From a checkpoint of a small transformer trained on Wikipedia: 14 layers, a variant of Muon for these matrices.
Each number is 200 + 30 x the weight over its row's rms, rounded and kept within 0 to 999. Layers, rows and columns count from 0. The size before them is the row's rms in percent of the matrix's.

# layer 10 MLP down, 256x1024, rms 0.044, rows 109-217, columns 256-319
122,225,176,236,221,164,209,173,206,160,218,202,169,218,193,182,228,162,171,223,145,249,241,221,191,217,224,179,138,250,196,166,154,224,167,215,192,223,186,196,202,175,207,200,208,194,216,212,181,274,201,221,218,205,218,214,230,236,231,139,194,215,184,216,170
101,158,221,174,151,224,161,228,177,160,190,163,209,233,181,231,218,213,131,231,230,244,198,141,186,191,214,168,199,166,230,257,127,213,171,229,165,210,177,202,202,190,193,212,173,165,186,184,214,186,205,142,200,221,233,170,249,167,214,203,162,221,196,158,194
096,176,202,245,188,180,162,206,193,197,195,259,153,160,143,184,248,178,272,213,239,225,158,240,270,199,237,186,205,198,239,190,162,198,202,203,234,171,157,115,236,179,236,185,175,176,215,163,168,197,197,194,211,171,220,240,190,211,266,170,235,269,172,238,219
101,226,210,199,166,150,205,192,197,135,228,164,210,169,202,260,161,204,164,195,180,227,189,193,184,251,196,251,183,138,220,213,207,164,226,250,220,224,169,220,215,199,196,200,168,214,199,180,288,158,222,193,223,181,207,169,181,258,167,237,189,195,212,201,202
103,222,250,187,207,238,203,230,163,161,253,221,215,216,175,200,225,162,192,245,247,143,204,215,196,176,188,177,163,140,185,244,175,189,251,148,200,176,186,216,194,208,195,210,147,184,221,205,236,210,217,184,213,208,183,174,143,167,197,198,267,174,193,255,229
102,181,225,173,170,230,195,212,169,209,199,202,209,187,238,172,175,202,216,158,252,207,190,228,205,219,171,210,181,213,226,230,199,190,226,211,210,249,243,207,204,173,220,147,192,226,188,197,158,223,197,203,188,198,213,187,252,161,196,171,196,175,225,210,244
106,207,257,256,200,177,178,116,172,222,164,214,220,199,169,197,176,226,163,207,267,199,226,161,175,169,192,173,205,180,163,190,222,210,212,183,219,171,197,179,218,201,204,169,223,208,199,127,236,213,153,196,163,127,167,244,180,195,235,175,152,228,218,252,231
102,144,180,176,155,225,186,198,207,236,205,188,249,197,176,225,200,207,213,222,207,222,208,211,218,211,180,190,244,196,229,207,161,164,252,230,236,196,222,260,193,207,131,127,210,193,182,220,163,241,237,176,207,139,216,187,110,196,183,190,194,237,221,253,197
099,214,217,192,299,180,233,231,207,184,209,216,248,156,236,206,176,178,187,186,189,204,221,200,198,167,196,178,190,214,165,167,136,138,169,196,236,177,224,249,157,205,174,219,192,226,153,243,171,196,230,214,215,239,179,152,176,211,154,194,164,168,176,155,182
102,210,203,235,249,203,175,197,237,231,247,171,247,143,192,189,238,224,228,188,199,216,196,205,217,171,213,242,191,234,249,152,204,259,205,250,167,234,172,190,161,198,160,198,219,238,201,214,176,200,172,179,177,184,269,113,165,203,245,185,189,190,150,207,212
095,195,224,230,207,130,214,208,229,212,150,182,230,206,120,215,182,272,181,197,165,251,147,128,155,187,168,191,207,213,199,193,143,193,170,176,218,214,182,190,130,155,217,213,159,213,184,202,218,209,216,193,148,182,170,191,204,118,197,183,151,181,173,181,174
099,180,208,191,215,220,201,191,213,182,237,213,161,207,222,265,190,211,163,158,141,206,195,206,162,212,141,218,231,184,228,194,213,135,204,177,201,117,227,273,203,222,223,181,188,221,194,183,244,177,221,201,238,149,228,188,181,181,216,233,236,194,224,193,184
097,181,230,230,217,152,143,226,228,179,204,195,213,246,156,149,243,216,225,184,257,173,196,184,222,150,204,201,173,224,237,210,165,181,217,208,233,160,199,184,207,259,192,218,173,211,153,199,246,200,155,240,223,203,209,205,163,261,224,186,190,195,211,220,206
098,241,166,245,213,223,191,242,255,236,192,164,138,198,166,212,175,195,174,227,243,174,168,206,242,221,171,177,193,196,213,153,204,126,159,157,288,263,242,196,142,180,169,155,226,183,166,164,165,193,178,180,177,190,165,204,220,230,266,172,152,201,210,209,202
095,173,153,170,181,193,160,206,208,165,197,172,197,168,190,198,163,212,182,214,201,194,238,241,199,165,175,176,218,178,210,175,184,175,220,209,199,208,235,213,213,208,192,155,255,226,230,176,181,247,191,135,204,195,226,137,199,158,275,238,205,174,176,246,187
100,224,184,203,136,188,217,178,180,264,225,214,196,209,161,162,228,197,206,200,239,229,204,164,192,244,202,166,176,198,207,167,195,265,201,186,204,211,177,140,185,198,153,183,163,186,157,229,217,179,161,209,248,189,185,202,169,150,220,214,210,165,218,183,209
101,217,229,243,213,170,145,195,170,175,176,206,228,156,209,184,198,172,178,190,172,172,175,212,163,197,227,240,159,143,164,201,238,217,247,222,218,191,205,207,133,177,205,209,226,218,205,183,192,201,209,156,174,175,170,209,207,201,163,175,149,236,234,202,207
102,159,172,187,176,197,224,217,161,268,178,211,196,223,149,186,239,198,233,185,255,200,154,144,230,226,166,194,201,217,237,183,224,236,204,245,189,188,198,196,200,187,214,199,225,186,214,185,268,215,194,218,203,185,246,259,200,257,234,172,207,214,227,230,179
099,206,221,201,177,260,216,223,166,239,234,228,182,195,258,266,230,203,210,179,192,179,208,198,175,242,197,218,135,217,225,199,142,144,225,189,231,188,161,205,273,208,198,229,164,214,181,245,207,156,222,176,216,206,206,220,181,177,220,172,111,184,206,143,144
103,144,153,167,209,223,158,206,222,224,237,215,224,175,182,194,208,141,242,203,238,223,173,209,247,228,202,253,217,161,238,174,195,198,155,176,194,180,163,228,208,182,257,173,206,230,249,209,164,248,201,242,190,170,224,234,245,219,227,227,197,186,214,161,210
100,212,170,182,171,225,174,158,203,210,237,183,201,192,205,248,206,284,212,230,155,231,254,183,180,195,216,215,172,197,230,192,220,140,219,235,214,206,197,212,223,196,212,180,190,234,176,277,208,197,110,145,202,205,118,176,194,163,183,166,182,209,212,204,164
099,210,209,215,210,214,224,199,180,174,205,218,253,157,188,237,219,232,160,164,230,215,219,188,197,243,235,166,200,209,228,185,209,133,249,226,182,220,237,155,163,192,170,174,237,176,179,205,146,179,197,218,216,240,193,251,170,246,246,235,219,227,237,202,238
098,208,166,210,188,194,209,267,168,249,232,145,181,162,200,188,148,232,200,174,176,251,183,203,223,248,160,204,193,211,201,182,226,225,236,202,220,217,202,197,179,204,182,254,147,235,184,195,210,209,282,188,209,161,211,184,184,222,182,156,199,246,209,191,201
100,183,187,175,209,181,216,204,174,182,198,204,225,216,187,185,165,176,181,159,221,158,210,172,271,157,180,207,159,176,211,181,179,127,187,167,208,214,213,204,201,188,228,184,199,218,174,150,241,220,153,196,193,246,232,246,230,179,202,239,272,101,213,233,149
102,156,168,220,202,201,207,188,235,200,205,191,215,229,208,197,188,204,172,206,231,137,248,213,217,236,226,175,177,233,169,216,198,163,167,220,229,206,185,171,147,205,233,206,210,189,204,195,179,163,226,208,219,182,156,198,187,206,142,225,187,243,206,246,133
099,217,228,189,160,179,230,174,197,193,205,195,205,149,215,181,160,209,206,212,251,203,177,241,210,229,225,219,222,179,195,180,198,239,195,163,202,181,248,211,179,151,213,279,216,191,207,186,213,169,240,132,228,166,234,185,225,165,239,220,194,237,232,217,155
103,208,186,158,218,113,231,182,212,216,180,182,159,175,222,176,205,273,228,212,247,224,223,166,187,268,144,124,187,238,262,242,196,205,212,174,189,230,161,184,209,197,196,210,193,244,197,196,169,220,182,198,176,228,200,218,167,198,186,179,216,209,211,229,193
102,159,180,219,237,187,253,223,230,216,179,246,219,174,160,209,206,283,253,181,231,241,179,177,168,240,189,190,168,217,148,158,213,222,161,248,193,177,207,205,251,187,165,240,151,175,189,180,216,160,183,226,253,229,110,165,221,181,188,186,207,184,229,237,185
101,192,254,196,241,171,220,225,228,256,205,175,247,254,190,147,166,199,188,193,236,214,211,206,143,221,157,192,219,210,203,239,198,203,198,194,194,220,196,221,244,251,227,171,189,224,200,215,212,240,212,189,223,216,192,215,212,210,219,173,251,162,219,194,216
103,148,207,215,189,195,177,186,180,174,202,283,231,227,203,190,199,185,168,194,224,192,176,195,193,216,155,248,217,237,194,203,223,239,249,165,217,197,181,218,195,246,215,232,234,217,183,228,206,220,208,212,143,225,202,201,185,165,223,275,174,164,152,178,220
101,206,223,154,245,249,235,234,185,164,173,244,241,243,210,222,175,144,223,227,219,225,167,183,179,224,158,235,210,165,224,221,247,169,212,195,157,166,188,196,206,197,263,224,217,188,127,200,221,216,181,226,250,115,178,172,173,197,193,207,192,197,206,148,195
098,257,226,193,203,229,211,176,181,187,146,275,225,207,192,155,144,168,227,217,251,202,180,207,245,205,199,161,253,140,178,159,202,197,194,143,149,237,244,213,201,215,161,236,217,174,187,178,127,278,170,213,176,200,197,262,237,206,206,183,213,195,225,209,212
098,207,247,189,187,217,240,246,246,157,161,256,238,236,224,152,253,172,191,172,284,192,205,146,230,252,162,170,151,197,190,199,186,169,234,172,189,120,213,194,189,204,224,189,218,163,213,188,189,143,252,168,176,217,182,239,205,191,207,266,204,209,162,190,171
104,211,221,174,182,183,210,188,158,221,202,206,191,185,202,252,211,241,134,216,237,221,256,192,190,177,237,177,224,192,234,166,209,230,209,183,241,222,170,200,205,259,186,197,225,218,175,244,184,188,198,153,185,207,259,195,208,202,204,171,196,193,234,196,215
099,278,171,216,213,201,218,235,180,135,193,187,214,173,189,195,216,261,227,207,200,188,185,199,163,228,181,193,197,196,174,217,185,184,166,217,212,168,222,181,187,221,225,231,258,212,97,232,205,128,276,209,201,206,147,199,254,232,174,175,240,223,205,218,189
097,216,184,245,192,170,208,207,136,170,210,224,220,269,209,221,168,206,135,204,189,201,215,160,196,223,166,148,193,172,211,217,205,214,208,194,196,197,221,181,213,184,101,211,190,164,198,184,258,155,180,219,171,184,255,176,172,145,160,194,156,182,170,175,164
100,177,142,165,185,247,173,186,157,200,220,164,205,169,224,187,187,178,216,244,189,165,224,184,194,242,165,197,208,198,208,222,206,217,223,191,224,266,197,177,200,207,173,161,181,231,191,234,183,201,161,202,204,194,193,158,263,178,216,165,177,247,240,227,152
103,187,228,217,205,253,194,197,197,259,150,224,231,175,159,144,214,193,199,157,179,226,221,184,209,219,198,201,197,175,163,192,257,178,195,167,196,195,169,208,191,147,138,205,159,170,199,171,166,190,187,225,190,207,192,244,205,195,234,163,196,234,168,185,199
100,199,245,227,207,248,130,188,163,160,175,160,201,251,175,147,188,189,198,211,213,222,179,220,170,200,236,192,202,183,178,202,214,173,255,239,224,180,232,177,240,172,254,238,192,212,201,202,196,183,211,218,193,219,189,175,233,207,157,147,175,213,186,191,241
097,219,178,235,183,120,245,212,203,192,167,175,250,179,220,178,226,212,224,220,180,172,233,159,186,227,183,206,208,207,185,189,260,239,180,167,215,211,227,204,217,153,191,185,242,208,206,227,159,190,213,209,200,234,133,241,194,162,215,279,219,166,159,162,147
102,141,168,175,171,197,217,240,216,199,205,191,163,206,211,188,155,205,204,155,208,201,226,139,200,204,178,203,211,217,165,188,233,228,229,191,233,219,214,129,198,212,230,163,203,148,190,164,159,215,164,163,158,202,213,164,204,187,199,197,178,142,206,118,172
102,225,203,239,226,152,197,171,224,224,222,193,182,177,230,182,207,248,206,173,243,209,264,153,248,240,178,224,221,179,195,230,252,207,163,217,214,179,215,208,192,164,195,152,198,226,173,204,158,211,162,165,217,206,214,222,202,230,176,235,230,167,292,231,223
102,229,198,247,183,185,187,142,196,161,205,185,143,222,212,168,197,195,172,171,236,213,198,159,208,207,179,184,218,191,221,191,199,202,182,264,210,233,185,227,228,194,246,188,156,210,181,160,188,240,209,202,188,172,153,224,204,196,200,212,230,156,196,176,164
096,205,192,177,217,199,214,186,205,153,228,208,170,169,232,191,190,190,232,156,222,190,175,229,189,253,172,175,202,239,225,170,216,212,184,166,182,249,188,231,214,205,225,245,149,225,133,219,236,277,179,189,213,210,196,221,176,225,169,228,178,220,201,236,190
101,207,223,161,213,191,195,150,131,184,214,177,195,184,186,151,188,202,197,214,182,180,178,168,229,204,245,210,203,165,196,199,223,133,191,213,227,226,179,174,181,169,218,214,147,233,231,209,195,162,216,205,170,180,205,225,139,202,196,169,205,179,189,164,154
102,192,217,256,203,176,177,185,197,200,221,216,161,212,240,200,255,230,206,199,180,198,181,195,158,231,160,203,206,219,186,203,207,199,201,227,207,157,165,244,161,236,231,237,162,201,181,229,248,223,175,226,182,218,183,228,186,160,253,172,202,234,221,231,254
095,208,203,153,242,188,219,176,236,191,176,279,181,198,179,184,182,232,191,183,138,160,196,225,176,235,219,161,231,209,181,237,161,229,226,204,180,230,216,192,170,205,222,163,199,200,261,209,237,214,210,180,177,204,165,211,208,189,224,170,258,210,221,201,219
097,211,257,208,183,235,236,239,206,205,195,203,142,213,147,236,233,240,255,209,202,219,182,205,116,223,241,198,200,249,213,237,203,212,163,198,189,174,213,270,149,257,164,193,208,214,210,172,215,207,207,202,148,226,268,215,223,224,184,207,157,233,232,201,206
100,200,217,237,174,186,218,231,156,171,223,208,162,183,217,205,165,184,216,194,169,163,197,174,161,245,223,256,145,229,217,204,210,198,225,166,218,152,234,203,211,172,243,188,203,236,218,216,200,217,246,202,225,237,176,198,213,160,197,162,204,181,168,163,181
099,224,179,160,220,162,192,194,231,162,182,228,168,140,149,208,192,252,186,197,221,213,167,158,156,239,205,225,188,208,170,267,204,187,213,186,177,176,158,215,187,222,205,194,172,180,157,236,199,227,178,135,196,216,232,244,184,206,212,243,248,166,235,173,243
102,221,170,208,179,233,192,223,196,205,220,186,200,190,174,183,213,150,165,203,199,208,171,262,174,183,206,190,237,254,158,218,158,291,231,195,171,206,216,264,210,183,204,235,219,228,188,202,176,235,200,207,150,211,166,201,187,242,224,269,197,169,203,198,139
099,205,173,209,187,233,192,208,195,197,232,192,189,112,183,195,206,189,182,165,205,227,202,205,242,222,196,161,186,195,173,245,259,213,187,253,185,220,208,190,180,225,147,156,112,148,150,184,125,225,217,183,227,165,147,198,187,215,203,191,194,196,202,158,212
101,182,178,231,201,188,204,230,226,199,176,200,208,228,190,203,184,184,161,225,200,183,245,189,176,161,203,178,225,158,187,173,197,209,233,165,196,239,201,202,230,180,170,160,225,149,277,258,217,160,242,209,246,123,215,158,218,223,229,224,169,240,215,199,244
102,188,216,223,150,180,127,166,171,144,226,206,170,206,195,180,206,179,180,194,150,166,183,180,213,159,210,179,193,207,236,167,155,146,231,210,171,185,217,203,235,183,207,191,153,234,184,205,187,198,216,204,214,182,230,203,173,175,236,218,129,233,167,242,188
104,265,178,260,243,211,206,176,212,189,152,189,234,239,217,163,237,167,228,161,162,178,194,250,198,191,160,173,285,223,224,247,181,221,144,211,188,168,212,199,169,242,207,223,209,201,195,197,180,151,246,230,204,225,206,209,149,249,198,229,196,207,174,238,186
096,236,170,240,162,198,197,236,190,187,244,179,287,186,227,245,186,211,205,209,160,173,154,205,168,183,221,209,239,215,185,169,175,203,170,237,177,193,211,204,233,242,196,258,216,217,181,202,173,198,169,180,205,187,194,197,147,171,191,233,230,215,213,168,233
099,225,240,175,215,221,231,232,243,191,200,155,194,180,177,188,148,167,264,218,190,189,202,229,207,240,200,205,196,167,159,220,196,205,251,154,192,214,165,229,206,193,262,266,228,176,172,222,188,255,217,222,287,206,195,206,212,196,219,154,168,196,198,280,183
100,207,163,167,225,216,205,188,228,242,231,194,177,204,211,222,168,154,229,240,161,255,208,163,179,173,179,241,205,165,172,203,209,247,148,211,223,183,192,228,180,206,189,203,171,268,239,210,195,145,177,168,198,190,221,176,267,235,268,263,212,133,178,162,131
097,214,206,210,215,164,234,175,151,231,239,193,196,186,163,182,191,219,164,200,236,190,150,218,212,209,223,201,217,244,197,224,221,234,203,227,163,160,133,144,209,167,209,176,206,238,193,183,205,193,232,239,187,168,258,171,248,207,189,184,220,234,225,179,222
098,171,230,198,229,239,171,210,198,190,249,189,264,173,231,206,187,163,164,215,167,190,196,236,206,160,217,163,206,164,252,235,189,197,252,145,157,167,221,204,206,185,220,228,257,160,242,181,233,147,178,182,203,132,200,188,203,151,201,192,215,215,192,242,209
098,161,189,104,172,226,211,208,172,157,205,170,238,178,201,206,166,256,180,209,160,172,193,206,243,214,199,175,187,186,268,166,207,174,159,239,234,187,225,183,192,197,234,152,159,207,176,224,163,265,179,176,213,190,197,152,178,206,175,197,231,174,215,239,272
104,184,207,182,206,203,185,193,171,214,201,170,156,214,152,248,221,230,204,148,179,151,177,215,199,220,232,216,187,230,204,198,221,234,214,247,229,242,204,201,217,185,240,185,226,154,164,184,233,202,185,209,173,175,146,191,174,198,152,219,286,207,179,197,231
099,207,243,170,230,206,196,167,203,209,183,154,256,209,174,202,132,166,198,157,194,177,244,181,164,168,184,198,187,195,210,199,195,181,215,184,213,165,215,200,157,162,172,258,179,217,183,206,175,190,161,211,181,170,233,228,142,251,284,175,207,228,155,178,202
102,190,177,203,174,209,179,192,139,199,233,207,232,192,209,199,239,215,192,173,174,195,236,199,187,215,210,141,202,203,222,184,155,275,163,246,164,143,176,239,205,184,194,254,241,216,205,213,206,145,223,155,189,184,234,240,164,246,177,232,189,173,148,233,159
100,183,221,207,210,129,225,259,252,228,189,167,160,218,191,165,199,219,236,197,209,160,238,242,179,246,209,212,207,224,206,188,129,160,203,204,228,233,228,235,169,232,219,138,222,233,211,169,171,172,160,200,186,160,164,191,155,172,215,231,236,141,279,157,187
106,203,169,147,181,221,244,145,190,252,240,151,194,228,167,214,185,149,228,191,206,183,160,171,235,202,268,183,203,162,177,182,163,238,234,173,175,213,193,200,252,166,199,248,142,198,186,177,224,291,192,185,194,247,194,165,204,223,218,229,189,206,206,187,180
097,230,198,213,194,205,190,199,175,227,192,271,203,235,200,243,216,178,183,149,208,202,197,147,231,179,213,279,211,221,221,207,180,146,203,180,239,187,149,229,171,206,221,196,199,166,139,201,193,209,196,226,236,167,183,227,209,191,196,264,193,187,221,184,265
102,163,195,241,221,163,183,255,254,237,192,211,191,193,215,180,214,234,214,198,240,195,180,192,239,231,190,190,158,212,183,191,205,198,174,208,199,204,192,240,247,217,189,165,166,195,192,195,247,186,199,295,175,222,152,250,222,152,143,155,204,202,160,232,200
095,264,177,179,149,186,204,178,208,204,230,208,255,233,251,218,199,222,196,154,204,257,197,157,199,147,254,200,195,180,225,176,256,221,264,233,175,232,163,181,181,236,190,225,156,170,217,187,151,206,267,135,191,202,173,196,187,191,200,199,190,224,161,203,172
103,196,173,192,179,210,258,214,251,237,181,185,199,183,218,182,197,207,246,240,212,214,162,199,197,190,178,143,195,206,212,199,192,189,216,175,193,201,152,209,219,190,216,168,259,238,229,228,204,174,202,263,167,180,234,205,211,230,172,191,240,189,164,218,209
097,243,243,169,226,253,231,181,173,200,172,216,190,177,178,234,143,202,165,210,200,192,222,193,167,173,198,178,198,239,224,222,221,224,209,183,169,179,190,199,175,230,140,254,223,184,206,173,215,167,193,209,233,181,173,165,186,179,196,199,263,229,230,209,129
097,228,241,204,173,282,155,207,254,234,205,198,239,203,228,205,209,231,190,218,266,221,205,191,159,239,207,192,192,197,208,207,152,170,239,202,161,209,195,191,207,198,227,200,161,193,190,202,204,224,197,145,184,227,199,179,184,250,225,144,206,207,214,241,232
101,154,278,167,167,174,183,175,205,226,273,230,171,155,218,186,158,155,205,213,215,203,203,161,199,220,207,152,169,205,222,221,205,181,97,249,186,189,217,238,211,191,192,201,148,180,169,241,156,187,153,250,229,219,192,176,178,156,161,201,196,231,185,212,203
096,198,150,192,262,225,218,219,171,210,193,169,187,197,217,214,203,234,199,236,236,154,188,203,206,204,237,194,170,172,190,204,200,132,206,218,194,184,230,223,245,155,227,183,205,162,221,241,188,235,218,238,250,201,221,239,195,230,231,150,196,198,246,189,233
105,197,222,170,225,225,215,226,231,219,208,156,190,171,180,181,134,164,198,209,92,189,177,206,201,185,189,198,185,188,155,190,204,209,180,189,197,243,190,269,225,162,238,205,230,192,232,216,212,161,228,222,177,154,215,229,226,206,127,221,234,147,189,179,233
097,199,195,192,183,210,196,173,174,188,219,175,157,232,209,280,194,246,251,227,118,213,154,229,200,229,138,242,170,168,224,205,228,168,151,290,187,203,199,207,171,169,232,196,161,183,199,242,271,218,170,194,208,175,165,224,197,212,183,174,171,226,181,205,240
101,233,206,132,191,197,162,244,190,231,236,235,177,234,182,176,139,280,212,156,227,207,231,200,232,202,230,156,217,142,201,143,223,178,183,182,221,196,232,215,232,213,205,221,197,186,178,237,237,256,274,106,257,199,140,248,189,224,194,235,192,176,183,214,208
102,171,237,257,195,212,185,121,206,196,208,158,190,199,211,191,170,223,219,201,275,220,198,190,197,202,171,189,237,188,198,222,224,180,194,156,248,200,175,199,168,228,195,216,213,149,199,201,159,231,184,197,173,196,217,170,186,174,220,141,185,208,224,194,177
099,205,190,267,235,257,216,187,213,194,213,237,238,204,217,194,187,208,198,210,160,155,210,221,201,230,193,191,230,177,222,190,220,224,205,234,178,199,215,214,194,208,225,228,149,210,164,244,173,213,172,186,218,241,201,201,222,242,176,169,183,184,219,203,233
098,193,172,208,159,214,185,204,202,215,209,198,199,217,198,197,210,216,139,210,229,171,147,210,207,181,122,242,169,217,225,169,198,158,228,216,203,199,241,164,133,220,186,206,210,193,174,191,218,208,229,134,164,257,169,160,211,209,135,176,201,137,261,148,235
099,216,221,229,143,191,219,184,126,212,190,220,242,215,198,175,199,153,224,173,218,167,184,175,178,137,199,143,246,207,208,190,189,200,228,174,189,151,168,197,190,188,172,213,195,130,224,189,182,222,211,194,228,263,150,223,259,177,193,216,197,240,213,231,179
098,200,220,153,187,212,176,172,216,180,192,179,189,208,187,228,181,177,149,199,140,231,236,186,249,133,213,185,181,139,163,164,193,134,218,199,179,202,174,214,223,201,236,181,252,219,225,224,196,214,171,208,185,217,174,220,219,174,246,237,186,149,206,194,232
100,194,248,153,230,230,255,183,222,227,242,118,192,200,159,190,238,188,214,225,201,202,188,221,194,144,185,197,174,230,139,227,231,189,179,182,176,150,204,198,211,162,239,226,157,205,201,147,206,235,231,201,154,211,186,198,199,149,209,220,178,217,205,206,244
099,211,208,258,190,189,181,203,251,203,163,162,141,241,158,184,159,211,185,179,203,235,193,156,183,230,250,182,187,235,200,171,174,148,192,189,216,156,185,173,204,257,210,244,218,216,205,213,207,210,178,197,186,236,186,148,199,152,180,245,193,178,159,174,179
095,153,234,255,170,201,162,213,190,253,204,181,206,207,140,204,185,213,191,177,181,181,202,258,194,155,194,231,180,186,211,220,193,174,194,210,157,186,200,269,176,257,218,265,218,229,222,143,177,263,169,174,248,236,239,207,208,209,166,223,220,192,231,184,167
095,175,200,236,137,157,209,177,213,193,195,173,195,193,183,199,180,201,180,181,216,220,183,158,187,230,182,223,168,150,209,173,186,170,212,165,177,180,193,194,166,234,220,172,203,190,186,220,223,169,143,219,213,166,215,172,160,176,176,172,225,200,260,189,220
100,188,180,222,214,155,169,206,156,214,180,257,173,205,192,158,202,226,187,167,195,200,221,191,187,213,194,138,213,214,228,220,225,206,240,219,217,215,200,236,183,225,210,220,205,206,202,225,214,113,172,193,214,190,165,205,229,195,166,191,167,177,215,185,265
103,173,244,171,188,179,206,170,219,202,254,164,201,211,226,158,198,225,192,220,203,272,183,190,197,196,221,198,181,232,198,207,198,218,210,233,209,185,220,248,184,239,182,188,141,172,181,204,215,185,200,200,215,186,187,276,189,189,131,244,207,214,172,169,184
097,180,209,219,178,280,180,230,187,212,213,188,242,235,238,161,190,166,208,212,237,180,141,172,214,246,185,224,232,184,233,198,203,221,197,203,143,228,189,162,184,160,215,190,179,252,214,226,232,161,216,191,240,237,186,246,213,191,231,181,165,213,172,189,205
098,178,171,219,171,189,201,274,178,155,241,192,217,147,247,171,205,196,227,227,161,175,202,162,218,196,240,179,156,226,199,222,193,222,200,213,204,194,210,191,228,226,132,197,256,168,193,215,223,208,206,188,162,189,173,206,192,200,209,181,224,210,186,252,263
097,190,181,211,129,164,207,185,170,208,172,204,187,191,222,165,224,269,242,237,154,143,205,214,210,175,219,214,201,257,237,152,222,170,180,144,222,190,174,187,192,243,171,268,213,189,197,219,250,242,128,192,170,201,184,198,231,200,146,242,207,209,187,148,252
099,228,174,162,158,215,219,171,139,224,184,204,239,159,214,174,139,243,212,210,188,172,176,193,204,220,215,230,208,223,213,212,170,224,242,194,197,173,209,204,217,220,185,151,229,235,185,256,187,275,197,221,156,184,241,232,244,202,191,274,242,211,194,133,203
098,196,247,226,197,178,204,214,249,214,178,176,246,236,234,227,194,207,193,217,263,219,136,157,191,175,220,165,231,170,203,205,267,220,167,162,215,227,165,241,177,173,218,222,243,201,190,210,181,204,169,217,211,204,119,190,194,155,185,230,187,237,173,163,186
101,202,147,161,217,167,176,247,228,189,244,196,216,207,193,265,170,216,201,207,207,179,174,237,257,120,196,217,209,177,225,180,177,218,229,212,191,199,141,238,184,187,192,168,198,262,238,226,205,151,232,186,241,188,209,226,185,237,225,250,206,209,167,199,188
097,188,124,199,203,163,256,208,194,177,176,226,168,251,236,184,203,196,237,235,220,273,184,181,167,157,140,194,225,193,214,193,164,224,183,212,193,249,229,178,226,159,241,229,198,192,167,240,167,183,167,224,136,150,177,176,171,236,217,170,228,212,235,265,237
103,231,201,206,258,215,175,177,153,214,163,267,192,255,207,211,200,224,210,214,175,173,234,210,225,195,250,145,176,208,190,158,198,203,164,237,197,174,196,189,192,207,163,216,169,210,197,220,258,164,198,186,169,228,205,206,208,234,177,172,199,199,187,239,177
099,186,208,243,199,197,177,197,176,247,142,203,172,224,215,202,196,154,181,199,138,256,179,173,210,238,233,165,201,175,212,173,162,186,217,160,234,217,186,178,191,149,214,197,235,218,212,193,199,150,188,145,144,185,174,181,166,209,187,220,208,151,170,159,207
099,186,199,204,179,182,143,260,150,206,160,176,192,249,196,185,262,232,207,153,248,220,206,147,165,195,185,226,212,228,196,193,198,202,196,146,164,206,213,131,185,216,176,227,194,166,233,187,220,212,177,206,153,247,260,166,188,178,195,271,203,185,167,203,155
101,216,232,187,114,184,145,261,221,235,227,206,195,257,236,194,166,210,199,187,232,205,193,220,203,187,151,193,204,194,276,170,269,209,198,178,168,202,216,289,205,210,139,174,186,212,171,159,210,230,201,228,163,204,166,164,192,181,206,148,202,196,195,184,221
103,139,227,251,201,203,158,198,191,166,236,201,212,209,222,189,163,182,216,242,195,226,234,216,174,229,193,272,211,251,184,192,178,203,244,223,240,213,184,153,216,192,139,200,180,189,196,207,175,178,227,211,149,247,211,190,159,237,217,215,151,191,223,196,269
103,200,170,224,214,194,180,152,209,208,216,192,129,215,255,200,190,236,214,203,158,177,155,211,215,217,176,170,266,140,198,213,183,170,209,201,166,185,223,217,199,183,230,192,217,200,185,184,180,203,205,223,213,241,223,232,229,155,170,203,135,242,172,187,250
103,188,173,226,159,210,151,219,163,240,172,219,233,204,160,252,236,193,145,198,218,190,222,193,200,226,242,194,228,191,243,215,177,198,185,205,219,152,170,172,183,154,181,165,228,217,241,155,215,221,171,216,178,211,197,184,193,191,171,196,162,211,128,182,178
123,298,157,181,182,145,206,234,154,170,196,218,196,225,176,200,198,187,218,232,187,266,255,172,155,194,200,215,258,224,179,186,233,209,215,230,227,204,158,194,186,180,154,205,194,165,226,136,169,200,193,230,180,195,175,200,173,163,172,175,184,204,160,195,134
101,250,187,164,255,190,262,221,196,175,213,229,195,206,149,193,166,237,165,216,254,191,195,202,244,219,198,228,226,227,165,187,251,189,209,167,133,257,205,184,186,198,224,138,219,172,220,207,158,171,226,199,272,240,234,262,251,182,230,187,233,193,220,206,178
100,156,195,171,185,228,98,202,192,182,182,207,194,191,194,185,175,202,174,196,204,193,241,214,177,196,214,186,162,145,222,195,179,201,195,165,152,171,191,222,201,226,199,258,166,245,229,175,180,177,241,198,163,211,186,180,222,202,191,183,190,215,242,256,214
102,129,215,168,224,178,185,233,212,207,160,195,222,184,270,201,210,196,212,237,186,209,143,193,202,188,225,210,238,254,251,200,214,207,241,203,220,216,212,172,219,190,211,193,206,211,185,184,172,221,161,249,177,188,218,157,214,242,192,192,207,210,197,212,200
098,184,151,240,213,238,208,225,209,154,196,167,149,194,195,187,271,151,184,196,193,184,231,223,168,230,178,213,182,193,259,200,188,284,197,239,181,169,178,163,165,221,203,223,261,202,249,202,156,276,162,219,182,232,238,185,193,245,171,182,169,111,210,218,165
099,186,186,209,209,169,256,248,173,172,212,171,192,189,180,196,232,212,226,205,165,194,197,153,195,240,223,170,173,169,202,178,252,213,127,216,193,219,244,173,193,135,206,208,215,190,198,197,150,191,263,198,182,188,229,222,243,234,235,155,166,197,153,162,216
099,194,200,231,202,179,173,166,189,197,212,145,236,192,235,207,208,184,208,192,121,259,198,178,243,182,144,145,149,176,198,211,212,237,167,227,184,238,196,190,188,221,189,187,203,246,269,185,260,208,213,218,264,200,184,225,221,186,186,238,219,214,158,235,178